Weights of a small GPT-style language model, trained from scratch on English Wikipedia.
Size: width 96, 3 heads of 32, MLP 256 SwiGLU, 3.57M parameters.
Training: a variant of Muon for these matrices, 106M tokens, 6889 steps.
Each number is 500 + 40 x the weight over its row's rms, rounded and kept within 0 to 999. Layers, rows and columns count from 0. Numbers have three digits each. The size before them is the row's rms in percent of the matrix's.

# up: layer 12 MLP up, 256x96, rms 0.0844, rows 160-205, columns 0-95
# down: layer 12 MLP down (transposed), 256x96, rms 0.0847, rows 160-205, columns 0-95
# gate: layer 12 MLP gate, 256x96, rms 0.0839, rows 161-206, columns 0-95
up160 106:487501499495475478487457508496582487545501472485511514469475573437473533510555437495514587481468492495517543484538534507551429539515538528522457543503515436527480486549547547482534426499500436435545511480417504424548535411481490564498536512490590518560565532544532523476470487557476456463
down160 111:481509516435489491457475555463585469473524465447525546495498487440586517553548465509507550462473519503462566548494492481547485527486522484493546484518502457464468537523540468482504438469464463550385480462492528467370512504452449519538457526500552504575516541446457456505424485521495534496
gate161 084:486548471548586487499467441481543454477539506500442528593490548517440491533516483441567463513439522507486507515459515541454480512563567408561510521482452469481448458545560534461527497468465460478538504469481529519453498484459453433540495559538429572515502485492557533489511499421480459514
up161 089:451431574500456467499463424494585488535477542516465505476554527490493529558465513545512455467464541538507483553505525534508487555509511475573480499554504498489469547567622517478479515548563445494454563450561483494472494428470473525508559570548439537504493471479526545515510515450454474533
down161 084:416474475487461452423547561475506449480516559521445495488548547495475543526506465450429538442410545586547496544502512505448442473438501494561502539525505424517508508480505515543512501546562513502580517523480509457523467458444526450524555501499546475505483450460518505426468537537563506494
gate162 097:533548485478508454467540451458484483470538475483448549399558425555467527450485572536524508482553441452441540508494540524535451474528483463513437521470502567426582471508503508474418526490511486448494443475473533523493482492521520516468501506544524487450443481479530480451526583442543517424
up162 097:512453501567526491463476506520485493512458502492526461486556572554467528437544494466540581469538503487505460468455551552508465447431487452560447528474544492463499484493467625540509478527505500462538480564506530490558462475509493506477468516427527438443520618503446505529446444526472528508
down162 092:523549495454468475515477489525481493470541477463521548447560460455530444489528512544509495425443492512504544471501434536479473603499431540483573545517488475481489429511539482478530520463492521484430486453546520559488496492412561441489496522495537512438448555581448486456423556544492477462
gate163 105:524476558459421508561530492429424514556413501458481433499463515509547483438478603562516497513498533449453464519517461524520487554487490496568492526539490500416579488525478475502497563495509457517517483502550494538529510441455467489482522564435505480547517563483503481466449461488547508422
up163 105:431456495575563524479509522500489484502581503554498451482502511496537558523515484491490498478450504576524494503462506408477511487524446498558491519448568577509475490504510520509463484571578531536561484522506501505516448511521495499568480475454555435512476546527525548490520412467626482568
down163 105:471562489500442518526538445484495493561384535493492525462445516494511434510495549536524498407551541457449541464520513504417475519460438470547497522502510517410500532480496473492531508492478504493610512484538494483509404467452497523465508482510501503543564548449502428501525479496503587550
gate164 145:564462562464475489482525420539500506444476482533504583442423563411548486535551487517450400486542534520449510417559526456488449520541479574537505526532459492515519475565502522464472538510495540441526488460463485498581470527526473545525452487539518560519487525488523493515492535480473482453
up164 136:519456552495504454466577474517473487446515468548436554417403562490502531535526448533442452405552524495511489395526551484452478590510466551498451569471442543523504491480500457456513513543479490479511479470492508535533521508488423561542496470464494560495491484513547487512500516538459509502
down164 142:461509588532553494467533438476532540478495480521487548425490600491451502507531454521485460465509549474493523442508568489534472590501468517464494551487474488552490531505547471432509561530496528423520443477493551545585506478440445505488509401470532561504489468529492483540468470491489513421
gate165 119:514516558465495520494524422537476463503499497479445518441442525548505557517552427487477482430442529492547494546504469534497506553432473539439456522482502548520477434416488578410526495516510465508467469541457489495606521571532497497569460493498505553468536526522502472512522503555446464441
up165 104:493458447492510517508437507495474544532471483559524514571506446478533435521542566502471533523471499495412527498482448460555498463552505505551549464503543496472515564578469469554493511493453488501479516474545494482412427461486526531446518512500523431454462491447484477485400465408518537584
down165 112:437491479481537499453445539465547511521490510542580492542557493464478510501492596502510501548577509482495546492502493456513491426552509461529541459511575480529550610575507398552473475473543561527473521478506527514513494525481576503494499476485528447596512504503479512536506498444527460427
gate166 093:505515562518484483603486486492514538561488465478466597443434470498552464511476489538551461497540535516510516474432485503530481544545470434520485506585455466500525550525570589448515523497474525499512503457460535525534495500582574534442499583454505499530515499475496540572557494446471521531
up166 097:528508457527524493456459451456443603502443509579552478373503452511504489505475553505462497510532480520525487490539498546550432462512502549468536464431506541585492531492523426483483497522460508472451474501530491451513536506514536519559540538439537574497499481458486497472448430449448548524
down166 095:520548483568455566505489548515421550433491492590531511462423516470566540573467504462453508495503491452521521551530513561467443496545440518536536473507513441536475471480454466487497513584485530407529471542539514501471555537481492454458456499483474530502478429470489563538529457517471455537
gate167 102:443474587526487435464481472495529495515542439513492482429479530403485497501481431560423518470438524488482484428530552486484466504521496501485439473524412496496520530475535463435480491474446502542486530492516500435574531423482521512470477452492467556526575518483558451466429532482456449492
up167 097:497499535569502514534549482533463487519476562473561518463547535521500523468510604481498478493494425482539463456435483427552508522518502587474480517526541560508438498461478517477525603506507473489480526561499574525597499522526437532472522430530447537494448477592511482499552521473481519510
down167 096:512541542489519488425558537442415498484462473415450466465504518467402522516543471512489459539540434484501546463493447512603527592509494507523487552477472501522469523490526444450525536522519530435523505527485446574514516524478518560503559418454486570473471457513558505464509499492494465508
gate168 085:547518519536485573523533482530512536549475497524450494489493490466463497516519566498518511562458478483571497504514494491510550521532521413472582481511538471515439498486541457455445584482474448560553497510524518507532510379526538557560477509500411497559499496533502511483500494460479440373
up168 095:512568529542466500462563495530524519515444485512488526552495494495543443535531468469484562544461540538555532493509522455567523521478501409572505547496560452535481531462589453483465587591523414519528510503534544448482459444504509505534495558490487478525480449454510522557426473522466489462
down168 096:458498494482478365528509542500482505488498479484558503576472537543548442554576463497539515532493491514444504493510543479559465519432493457576476520534524490522476467525560474486498506595531478462469499524466530435467469524510500510426528479483544496434487447429512482480417466589464486462
gate169 099:489479537528461469504544490581549441501484494461459514514466554491583494461518509506535504523496458496467522490611487420477536501502535523533468476506491503444548479469465495526508505429504453566599459516548496469564571465522578477440463555559501549542454460500423563527523460493490534508
up169 106:491530534472486521479482528571457460504536470462523487514395545464550514481560527489535491486494517501526477402517469455529549597497574504501458460495490484510563575460429522460569542500502520461503486518525452444494442428495507513526474466506439547476488434436432486529463551516502574510
down169 103:527476418480504533488487534586450500526519547492509500533396539477536532482484519471502565465483439534545454403483453478503502557514425554476596455508495448513546497504501531484596517523507584498483469522468482477568439484526505513465532408479452509491484478469454466517474513513484442488
gate170 090:538475455482504536446437521494561476534517449466524494501524488505560447475502507452469524486469516510512527516505533469491477488521445553519552515482514481535560530573493452526495500533457554518512398481360547486554413480536488503455497520501449496521562528473483437542491527583462604484
up170 091:434499527520479527506489516491478533541545605549506499463600492507496466445478577466561554503463459460534485431471557503506539500481520466564504512550525528548527565441481554535469552452634551487471559497507479490464534488502488450525492530570480481502488551507536475493520508461536452545
down170 091:451462555510493449539452561447549522492508609538478504461478515514563492406504511486514535518414473542496495451533492510507516515489534554509575482524507498453501555532439540576579461561569536588531515481550472521527507507416526456492489495524493494485487525522521419511541488472536549479
gate171 115:533546444549465490502450503504459473504472541501478388482566530437525485519555535490404462504506505495530444475465486505506529434544491489503484434469514432437440531532456437515492468440486523435485490522536475477526421432480481583495506444498497516500550527544492487494431495550407520481
up171 108:568490464520556512525494499405506446496473478533501477465525450552537517520515504525481485579512504461510390562493457534568533554506459504431547499561482556469521531507550488502524511472580471490451433523527500544460553559560526532544473436474473474536550489492532462554549442546478481545
down171 107:514481526481485550511491536546467508472477506405595526545505499477514477495472494519580540469531487509499471553503520479516501575453530449535483517561528536458521572488502536507519520524510440603475493490483513524421481513440547431583491426560566483461406520493540502507529494544573493531
gate172 097:499525473568525479516519492447551488570507468496542397568480488503499476460439539562452407462491517455515488520445563525543486507586499501482430491513496432514534516522481453514519529508533482459488495533579470414479530497456538490500491486477529521554471538578480455568477489536401522516
up172 100:547540449539560445504506511422552541491417532546499407526535447476550485529452579512503532523496499423470465586540592548455471494495533451530523567478481439500576514515481497513506466547499445517488485510483553507494565486461534503468507472531542539529481456497457536511525475494420484530
down172 101:424465488449493570507487544562536418508498511510453507496543484518442513545510473481563509457514546590528508511467443407499518484520489483469542451515471506529543530465560513527508512491550526519424385449448496580474514484511442540504469556561446554481497465454450519489518494509529480444
gate173 099:564497520480496483538544474532466458503471537472413480513555452507548469507498488546516432439450431541476414460595503433503495501529505543548545509528438522512425518519520493458469491519478531478568424512497527499444482497515483506540485448565478489542520513616444479477544495444469450521
up173 103:499492438516494449504500514530574502574530546464457496511456559568491515483501507462470442505538560493524377533487549464527522543438482446517506511582472434513536487484498501485482506503534583455575514472531509451486478534497480491507533535509521576486501569511512503546526373445491503555
down173 105:536572484415541494482468448454431517482545535510463499547545538525548464460592510480474530517493497469543490549567464464569478475475583513526492519489488486500476542601502479502569494563466501545429542543516493453438466569480499476536469496460516493538495547535464571568551468497525509481
gate174 096:509517447418436511518545474489422553522478505527485423549437466515499531501542552527472506542441514470495495543531438424480433466446504504530544527568514493567479554543455497562518409499490550529548538539411490450514481521498467492474436511496508475498534486556437531481498492488489581514
up174 100:551510520463429489601535529462440536511486457521544477514485490561515544497567534526497439502538541490518454553524505471464491552519523527528484455520492500523445550429471465506471497552480488526547454505430492554510514462454546482445378553570500541534500459463531469435461535441476556471
down174 099:460492498512508498496561430501517437499554440524491477568431513582488489481496550520514492495448512549482498638509470416492480448473531505520506486536503521478477544489552510535455415498530505534539503496430478475425497457517521431504450471474448479452512459524471428486419499558536443496
gate175 103:516462503576459561441405492510505568521482531517508485492444498502412522571462482541489546489434562445482533503469481525556506495477501511540474505490469441544488436479485474488579483525464513542526487460506483532481433457500520474443499530476478523475534483498423415491499513545588612522
up175 099:483499425524470597489471469482554456508487495461562509524471542495523495479478532505451473526403499452545533518506411542518563501528465568475526509562503493461537464440448489456489450506475523481460563458476515453499439498536518520555524596498536439613536492514480493480508469487536524432
down175 101:429513454566486571432491472524526532526505462550465453507539574557436482440498510546514511558487469554462520498483472582542464529476553518488485485473433502507523464501435527483446443468536508467515553455527519515437473515546526554405500476511552476493538542508497502518435507557586532555
gate176 093:461523446579547520492533458451494424476477540535615508462488530501484517589495576481480499504486472489569480563534456509498468534568500533509473524490448470532453534569606481563506449450499481572554526481500510489519474502469478538522529552569555484510439520512529487444504507453469506483
up176 093:469446540498525472437526480532472434539493430470553520565463524548568431474506508406444522541434560444535466556492496507449490432493464511465498467499471437443482514478482465470494494491509457532548494513448466446557412464512512528461511576543482495530514468478526466425514518455465556490
down176 100:513503437511483441522513492529492570472482476493577506451521510428539542557556560531508454537456464526495473487530489498458478576516537449557475521473398443524517547555551516510541481499512454465512476511601467526588531539421523501469536516548534456435463509527534502494487509549550556485
gate177 099:489555485479437507536551491507509510586474514528507496452422477541573519475468466473463420441451521494526500520482554491439513458468469532516549519550491461601498447473490527496528532477464517468489490558447456537557516477524607418474480479470561563481483411511451481554507509499497522471
up177 096:533478459523477476600524438511484465472505502463505524468480492552510547451451436483554437499509488490571492540507491510430546510479489548483588501536468460576528498459544511451553474449455518469480527540463505520533504502572549448526498435494582488442451418527501509547572445504533508442
down177 099:524529507505527502516583436502415486422552533480528566545482459507535550446549461523564505543470490501551552544477488507446524479471540478502467573515418513546570483505500499425488431506450531434537560524534581451478556459535549508536518488508553452437499465479506518491533526481480479489
gate178 102:535523496450493405525523460542509531448440458546474463546512518466462447542477520539515496581491525452500439464582512474464597447508540545545512496449525442472480494512468550486543507452595495429581449517540481510516523497548537454463466510482501556530470513507490567460506515502523566468
up178 103:432565508454496520552535537481485519512469578525485495440464486504505523409499488579460456387459469536422491535418505509490500556493543496560467534500491500509538549508485590468464533562470497525531499506508518613461522469540484562514563572495459478501462488435487509495508509521507508516
down178 103:513525393506493526563500475420465482468490586565497471446468477515508470498496461503567487503482471509501479526414532523571531523533598486518477448463521540525493529472473549538513492539488473475538468490516483577461570442517571508471526429501499412475520537509562493458545560519502558527
gate179 083:470529493529496490550553461495475441534486537458468496535502450473526496475409532538478512434474520469536540527472470508537480492470484522515509495605476518649527546527413494539481524581499466467493480474512491490435486460504525558521497486532490576479516535444499557627490497504496469511
up179 082:523569477484476521454531531524547519577503439588577540515477548519442493585517498476516459546465544512492524536526534518465512569491530450551526511379510478531436497417534540507517495503472531471492488505495539521542447546493517443500453511521541448547508408531498482473478439456481534548
down179 088:413483504537458540534517477507526525516518515529426492555535493615460497485472519507508497522483489486500514518482556450510394471534495509478536516516551505550534493518505524536469474593547472519559463487537515502518563424528477484502481431532505558543476531495490638548471468548427509456
gate180 104:507539462480461525483438522490534419492570467572458483508568568465489451492489430527414469482499491534468405505492467467505482550489518523500468552550503472507531466503524487480484555524491537432512450461510542489483428561501510477509430543479512546444520429496513483500617510428523500552
up180 097:574461486497551505498478467450461535492456503498492465470491525495489454430490494577457572426564464523490545543494477503580537556550490502458501461569486503489479572514465559467545508533487467469451494513428475577448462561450473507496544489480485577409500405480526483533496514471496542480
down180 109:498463526494521504473519533459403523545413565455507533492522438516559504495549539528561559534474464519516617490494553502518558484479466545476547464488467462450469533513475512508495445510497493474428555505504482524446455472495485611516559478509433472539467470497476449502415486517480565493
gate181 092:464546471475520500545519443492462475509531499543458511510504461507487453485516452500466353503485550531473495464496476484485535427458532496528417429540494556490448459544546485446522513413485452558508508467464531530517463524506532466461486525430432482475465544494572482473509407424484528501
up181 094:474496447500535518513494503518460486453489535434530555491495480467484523525496499509527583485543532447542478441439460525537475488534490628539422472491503399568494548454460478436503544475508495532560510555553472504508508503485494534437538503551488427449468523493602499520512515538563486449
down181 094:478502478499508507492454472462486516524533498530545561566463480411414493541523517464521594513497512468526550451472418520484415508506503557458461519462505461461490505460420497449486556483474553511457497500595484525458491531484422563516580550557462465485486489486542505486463536526442480441
gate182 097:562495544494502487586456507563602420531490514549440471509472473483531525389482456475472455547471491533588429522467564553565486504531528460511466495539522494503492483540481516518527455450485519519457545544476497521511605541466489446461468545461551497517501482448480526475487517455485467471
up182 091:600534481497506543507467424469538480514423512448484527496505486426463532468488494535436554467545460446473531528493499544453546493529514533479437508478493452505452519520467449470511459453540500547484443468456467588449561550435509491548467457534515419517539443455525540474517442474562462516
down182 094:463515491549532382449515392501513518487554524481539543458444529538503461509484456493532497455510527468559451500572469426463510519464448576451476502445536469511501510434513488527512508517535554496496462496479580448494417490481515448511419507531471474463483521477550500473482550508520474411
gate183 101:477578477539481485461562509421515509541530471517426458374501545552513486487573483567486508545499522470539466458453503418518492448524482524476539561464500468538538494462489483446491542517494513452510525517476421532445440478523523405489480513455475486505487476494506443558514491414462460501
up183 098:527579450493501481486512533491531523507579530483483512536566540441519501537487483487472457511458487517483545543476568409474474490469474484483513489515515494505486471501565446511422525497388476457569419375500530505489427533545491493466486523529440475461582541513466464478458526442497519505
down183 102:501605530546491480522551536473535501472511479502463454392455478554518479473468527548447453504511560540565539480523550451555456504526473525499494461525535477480515472520496524488526531558466541500465488514478394549460463489596532494477528518448443525547488535493557419550488464426475513531
gate184 094:470518491475497540527490529495512471465542570581516459440571386563513434393474414526515525472436559481472469564453555501496422534499450450565487511469533517578510478497518532521547522524502440482483509517519496511514493489537539496492578462518491504475578498526464534513505505492471469530
up184 098:440378487513497487479485440599503572529549504473464500453512422521510464478448524516447504503501457546504503490511492547518512478480456544520508471477524481539429494466392516469478481508524450512497506505468551482470452397490404475554546461511505544488437518462452496566484481502459459522
down184 095:493519596482542439431496479503476497442475506500540509495442515505458567534538503505455511496511567545496492451512517567514494479524557552506516547535457559417540462556394474463561508470509586532471512425520461471535497501488492475549415504502447518485537469509513478537520565535570488455
gate185 097:528418512515526478493441522491526510483483469543523466493547500517465536479432606563463532470429562451468500541511436462492464478502526525518473512568574499535486471530521568586557453441458549506456458450476519505554475481499511566508501526457494464565514461513471584436506475495463554511
up185 093:524588477502472490526546527492483482513508465502463476508430525509497457548559429471531397520518488576469462506459586434511517482461451506487499503446458492485510477488492496458518512537524510517551444574556465528507540534446471449527471435563467481461555480483599425544464486572541509504
down185 094:501507511486490473517515485487541462543495457552439472525496447499558474504487527529468522513524495501475468543563511431433487499542502492563477488563526543533453603563495606539512489491446523505511495534462515421507481546488510574539557442487520505543559553489586516424497489502499555603
gate186 103:496508447545439478497480482559455464460455571521521520512507493452456438495539503508433422498481465471470553486529484453476491522486464487584563558462542486534566430477505483506479450532543499503581580441509536464507489512531542459488481547441544500479446460542475522487486537371484519490
up186 102:481392555515496518483396534521499493535524507478492510524461513575450493533483576466530500470431529517521432533553460514550466564504477558484442484502457543494443520496473439461553525506476452538428484513502484534500561420516413554519494509458473449503507501485474455482505522559516445568
down186 104:527434531551611524539441531454487525503442489517510436477450566502486508479479540501510518493539533530497459563552444501511411520561491519469421480464424541506463445457474443506493531512400517477484482480429537468515519513525490570553510438474452455529528516541497495514457505543523476445
gate187 085:503495455459514525485502467428460497522494512414462505519502527551485522487492532473528434498482472512462470516473590533504477403529501456520423390506460454457482519545439544511502547522510552434528497528471508472484459491494509471534558542458430530511540474531480548561425461426437529442
up187 087:512489501511464498533492422506460478462435443453496528545532515482527478494468465437469455543484513488494426469457522461496516432537471460514469485480424521408476525552515506492494458460555454464537506536489539451561507547507492473461562517482475598513541515578516517604499555497567543423
down187 100:522495470457498528507528471456494497535515489444430454568581520507555509549436486485468520468537501514469454445485569532392479400565494470538515420479468527480489569557449490531460523506548483523533536536461548524462456534541517490485538534416485491475503525578495508531444456484472483458
gate188 098:445599518477485565523480501536473491514563513474504543547518471503546496449512537447448526448445524431512488571451451494495451468546458498490559507531499542531495552553459586574453494524552462473436471539509519460556501536484453491452517559519480537471479444519568564515454552522469511546
up188 101:485493538444554477520458543512522600490488476499580447516488499496534526494443454542571581447531544444477525490516474524465587500534498546545448573503561503540512531519587556528570519521494470499428518428582447509532500504522470566505458475506501512483500500472479472500530540501504562444
down188 105:562497484517506423519503463498546524511462493469572449462528503554429485471559502503497468530540529540433465495464456512504521475414553564475514522446510544461433417527487404494492512497480468528568485506500585505497511474447523466598476506487528491547574515428430510498517523441489494522
gate189 094:598496473464442436509500450536463467543489476474504508571577492484462463458497481477528517533453422502488453551492522417462580489550452487542517484495462528494437562560468551544467516438537551539542513457525516493483532567523551479461474526536443446551534519486512493501487544414540480501
up189 094:446531553557513496460452517467513441483594548480505466512408515545526496528443566571446440467517470478491489442495468560505470515429485516489505616429496503522468509434496504501504477532508490463499567524468506450491484440517454471544537538430526528468462502515503478525514469558407519524
down189 100:538546504479535511487492560532571487433497527480585556462423511495452486522486538552496522504525462528477527494541576511513478569479459468493443482518495499537539463426472550503429528568472465570514491517578458522468501525471475539510441406471532562535510558519529504595475513538540460508
gate190 097:445516493563425504474477472469538592514521529541511443535465492488423471503504563587474518524493463501527481513490449493466468537526530477514485506502550432509560487419438522543500494439530520557596564506456484500483545475538471552440495537390475525518518550477492492512540493458453480440
up190 097:446524515538420466492562391420513502538487520458501472542435488505547475529469474544520475554423447456504484536526552487483448527555481476506448465433434532454542489447472492503475475533419550577550506529488456479527507502544423520469497497470494483499505550457472496548489475518503475411
down190 094:454509495513482424507510555465560531453510452506498473534510534555464499491517532520477537480502520600516544555488496494475450487398550532520557520488513443549427556500446449478511521494516524547445520465443442553595477506583506501444532502426475458532499542414504507517514525556481485534
gate191 107:507506476423561522522520499536525486534533512534508513537527528458475543553589438544483530557469544396480462537564500468497422522489472468474483556430474478526527468570508447448563460551516509572527473556475497492512439490493505469572519549428481501463527480568508480550538508517530561474
up191 108:463509404480522455422582516470479451505510609548486511471500488469516492534496462498502526516453493527492415532500535427451496477478468510531518503432527448526568546511479498550425509501515538526551462469455444505505484495509503469482510505454414510465466504482604552471464547459494491407
down191 099:522502465466550517463502509544491480529509558548523546551541513464507484487549479505453463467465496420435483430465538398502489594528468442520448577437537457470448502548505498510460459486515499457479470537404466522462504440505438510536555498446474532498469486508496561458519471452580530508
gate192 101:477464459475482481492566507435526450510493518495433469480559480476581533498555533515496458556498462546473540488515554429585503509564489475480508561542520510495495604514487547497506492484509521494510570442544517529448488536415432510475493475456449546467404516515512495509561453408533498500
up192 097:473473543497592553481533517524497436495563553495522527532530477518556517505514430496550433559520490490532451591456595467416474548465536491543528447513510473470508454529559545505561465483501532508583479528437532433550508518514508454459510528503498519523487473520536580439453478489541511511
down192 107:502520491444462499442577501468505457515528499473383550504550491462501564516530558501529481527510485509453558482499499461506488553569503505458510573485520472513507612492494549513468520526452577511507530485522486489461523540376428531498480535463431574480464466492526461482510473455552518544
gate193 099:499543419519550469489524465595468487509582456453432559531523443454449541469474468484492428507465499432530547436509457526421456496516497528550503560503448483441476434524549462457502500499523516501539504455544462502517441518489555525487503500447524483499409469474516472440503510480548448547
up193 106:486580492420437476498499483460493514506496557551552480521424532601591441501445477486460527431445495505544482502492459462506469509510565477488485503453492539502417520485461483573495508480463451482534481459435559474580496519535500438533454486471535563466547524557528536480521522494462532470
down193 097:481558413452526442448508491537519485490565495467513439517435506485529559522474438495483472399489443502491543458544457496433489525597561553495529515479465532531445499482516483588520515496462429506567453548541502448548507470500476507518449483479434522487523548516476469423484554529485513481
gate194 099:580481445471584468407588424476473547459436512493439460461488545525527517494519556607485500521483494550541537481498477472537470479432502471537529507486460468508556503478515540496452482526434477496503449505550531552533499524544523518554471526455419513479510535530507456461448436480467476474
up194 105:430473524540578502471558478570566504448485541507501444489519512485490547483520510528470435456492539508505421510489506455472439443490470500498457467489503468411503413515479513437485496475474465566541446438490515513580437544513535423527464465491511601506521498437508509567506547518523535515
down194 101:505481489437511528461578375469536573454474458480495518463507546492469479479489518541473499511545504513515506477521490463462399486565485492532473461488429544473462484579464584507532517543474507489506474567577472561510473484455480479563481494481492473494520473469509393440500544471546562494
gate195 081:487485567504452511467466560454504471479557488536467475571550619484504530454498466529498553475461496471509467533479514427522442520501563528541489530378526577553483438510422498540457498494513520521516533500562474512480547573481485455491533484529476496500524491432457530476477478464582536516
up195 091:498506438447485458557505483546520478498488519542551511474489468539517371491492543497498515533536456535485536523514476566467495525511559501496491494480484449478514576501502484493487551511487415494494510554494510492511506501584493526587489556452571517498567405622564486538561513543452484507
down195 081:497472527507536554504507564511517516471508475559387540502591536513524472443465507470510439525574508490470498500495558553520522473481522458529571491429438515544485437472447506522566435435571513559431493526516487505555554492485517504510479527545523541529473545536517465556530531508463553573
gate196 100:581511469492475500569492495474512475505514501544445509527481461461574498487513502512561494477481531450463518511499402420437484576524525570473514565500482577493491533405521492508535452557426420500506517498452480535561483524538480498532486426467492487482464490419553513556460467509511555455
up196 099:592533521479531497453554483485510468508537385389436512512507553546482488485510450531487490433555414487500568439554533517493516515447486510437498535505426505445459544506543473501489524504552507469532531467520461462473471569542507496532561538514500530542570521539520477528509561494522543494
down196 100:560522604565456509449498501469520449475518501418433543514489503555411486558471416480525496457469478508517534474598501515503556530502466475436514557529425503443507440441481480526529504507569503517554490525531501494502537520537467540549550516530484535482523503456478519457497460576537480551
gate197 097:507521509488544499460498493483539459457519450511534485484501507434458506493465552440546468420435509446487464526493542531461474474502469587528472549477522362442513513457525542517510430525560506454551508457494547445445544429535485535458565516470524495582503538543454511522487538450519540481
up197 104:462544499593509461562552533465540480517503484485412481518448423488464516517537499494504474567536480529506506493488567496516473442554500515528493511531424445487443443484482609477511518534482477565481446450488477494545547496517516476519490460585542508546440520511492499453466476598554570490
down197 099:444567542480535497514430498440523428532440487493487528488478453520541503527434492442537434522429518547425488605467498448526473493538470518448535552541501500529516491454593514527527427518532464531439481438455483556530572464506492493477472522543509461462490566470510520490513540443507505537
gate198 095:484464548565516545551517520439487514497499516505420520436525489486536494554452500535478563490542463485453540396501545423466481512459503509439485537576514502542509493461546503444484459487514440570534472482532431460596525509446472555473507474515511509445435523569492509552519478572483520534
up198 093:486498518558500534403495486531514485461508519467446518515510493485549490522546421552470479446523547476518505484545454473453560448531501483523490540585548431469525485481479584475521466564560512556493572533497598471521559447482508451486477461481496555476466443475489474522534581548573507489
down198 096:556445478446482455485429456487541475475455446487515538505488539552522507551565498546548500452514472561516550542474509474482563506485542490479518554531435465460538525500491477502476452501489488525546507499509527453517456435493462560466483394466447546491476594475436546584537482530511423438
gate199 100:523514530561579530497549480442474479518462469478528536471537464424516486475521506557592457489538601478558521469486519546477440562518495460514499512490516495464496544449524456485509565520530596483500527486532494397504480528460532506539482524495500567504504542565467480440414437459509543526
up199 096:448515483488469507522542529469499498489480526472458511539502457542488512476553539429449506567438439507470485511540479476485531508507599524489548447524512574551537468564487517459544487472489464543470539504481598574475506427499514574409524483493583481511502461474496552569551551550452483526
down199 096:534442456520454493439527489499549458453477448494444479540497531487460529468589498507517557499505461470515513500481502509435508536488572576522505556502467474555471438574451533529521431519459472519520440467530545555503482484395513599509551487465507520458463540489499486568511460574501461546
gate200 094:606457479504578486480476415533503498543545527488430500525478574452407456457493456484536536455510495464535491459524456481525437563502506550424539521561507488534553512476488416469521483506550510549479497529488459499435499566536460469553484400531494474454526508526522498517533478474488493523
up200 101:536504557467497445596413533499560481509534487495527506479514490429456428471373505558479488468401477430479508541524523501483483519520496568524487610567503459511510538512535528472469554514460487542447500488479480530446557435497550507504521502547499483522504521497504497471550561524498515532
down200 100:540519510542478513402558458416471492566458529521418560434486507549523533552573472488476489516479551524472535528551534500437484450487492521526474474459501530483442564434486533496529487586526545434547430527499433491563449555495446494526487482475507504526476534451529477542503514465493499547
gate201 110:535590490386548507523495502529447490528440475519486543517462507521575507441518561507530497505446460535459450516474480497401474446503447467521521542493497501540580482464520547535412457526455497490579508487531501539484483526537497495483520484547511477529567546561439506553493533487557428472
up201 112:501442455439450475577509540525429517497533491540475502462541536526489472439445417474541416487492488498508486524466532537601473554474460564494475453506541523510520524495511500499495547503443519464477580443448519441502500517580508454432545527467537520501475447542550531491577523490457443479
down201 111:502447469505475529573528512447460452479572510487478489451525500525462560484415455517542449474521520550456485518447564542403530542459490574513544468478502509482456548500589492502538553511440470505486475459482550480532493545553585532462556544545504488498488436544505465488540512417477481487
gate202 103:563566442477487552473473512469467521451508506540503492519513527510462481561590558612525512550491498500564562449528471483428498549484516455497509476473556494507587463471496432460565442525547496490509484516449501489494399530524513538483445538468460551505539457488410504530495486468462513502
up202 107:495501578481563588495489475546426482498525547506473498545429540582479534462445529458480516489510545513527565459473462509550544493475444460455472485535538510473492528513507588493487517541499523515474489499422492521515539511608504468556489424499543502468562515463533518544552457560590487515
down202 110:448522508478600518462496476476401495463487577505472492513505490507482454435401485448517507494469452479504488527454459563573443530514423487441491452540475495484488583540427536501438472517522500476461490513507497438467567480572501487472470512506550495490513498500524537476505463471582543577
gate203 100:437482453515463504520465527532461532462507481479481522392504509477474465518520452553512484495491517459473437502593470542454469568494538529492463592510467430535506538504497482509479489544470494516491514535501540538537484523524436526492469618476524596552417487549510478503559505439419467514
up203 096:542519551509496548486519592456499487518535498536536511469533471525411562440520450534499542515443474447564527520474557491541424510492513535517500497518491478536489389409451485417513553532521433535540560545538493509567541501499464500575485504471474496433505539458528508457506512453477513462
down203 103:553501517499449562504519525489459521539501460509444516431540497432438596474456453491507478509472512439583473488527516539427478595555507557523521528477517441560493503458482512551532471514532492457444563538497492559540541495530472449524454495440499502434477541543466436543526504460451459539
gate204 090:484480563421457485552467498507418480491463564515512388483508546435505534468542495451466464460497492461516537502488494502480497468547540534510537444508484511497487535541463478580541447490421515508487515549467494490541582463498505477472467495550590527497452406539506460543487478494538603501
up204 098:460550489453489522524526511473468468448514516494501461542478536496460531500474451459494497520554544549517516477550517429435480476487537505531506483485432526462522476476482456565472527475511494534546475457459505532474461458486570469465457426600599464457425401485575514487448450445530528556
down204 096:448529478539457459438507572530555521512483464535529535509508534591471535517518490492507530528426497577555543503497504481485527484475541549491456476548510454469506436487564449472413528533554401496546491528478557531431489622516456496487534498473491434537506535504528512447498546530524531520
gate205 093:478537464491486484576515608473507451464547470474410500525524487476502441546562448475592530505494494473594499489505469461492457453513482489511479487491532466530508428476416470478561523437469505504580444488507474540490480485524519501523503518543525507432468514575517554483530425455530539435
up205 092:524579460508505503539514526577566480520537505535489480518487567516465524416503527485460487516456452409458498482624506520488526448591553463570545460513565466476501495443459488481497560512524539554448506510485466458535452496512566487511514513568453538503518492534491462570454519505526507538
down205 101:489493364539495517534497535532505487540523492570470502501524500534469496526531521526544453487492481447536540486533499441484496421554505524534569451462563450439473509505514458443539533439463514579490526542482510479593553492531479490436525534485521554508533526571566505567507437441494458487
gate206 115:530516496451475505512556458501494509548536496538463485526622436536499480540442555500537489482501446479534482533526537432511457541615473498468487476475565512557537599478483555446508446545509506475491518431412471515532467516525523471455473527579435519536448459513514477499485473520492526467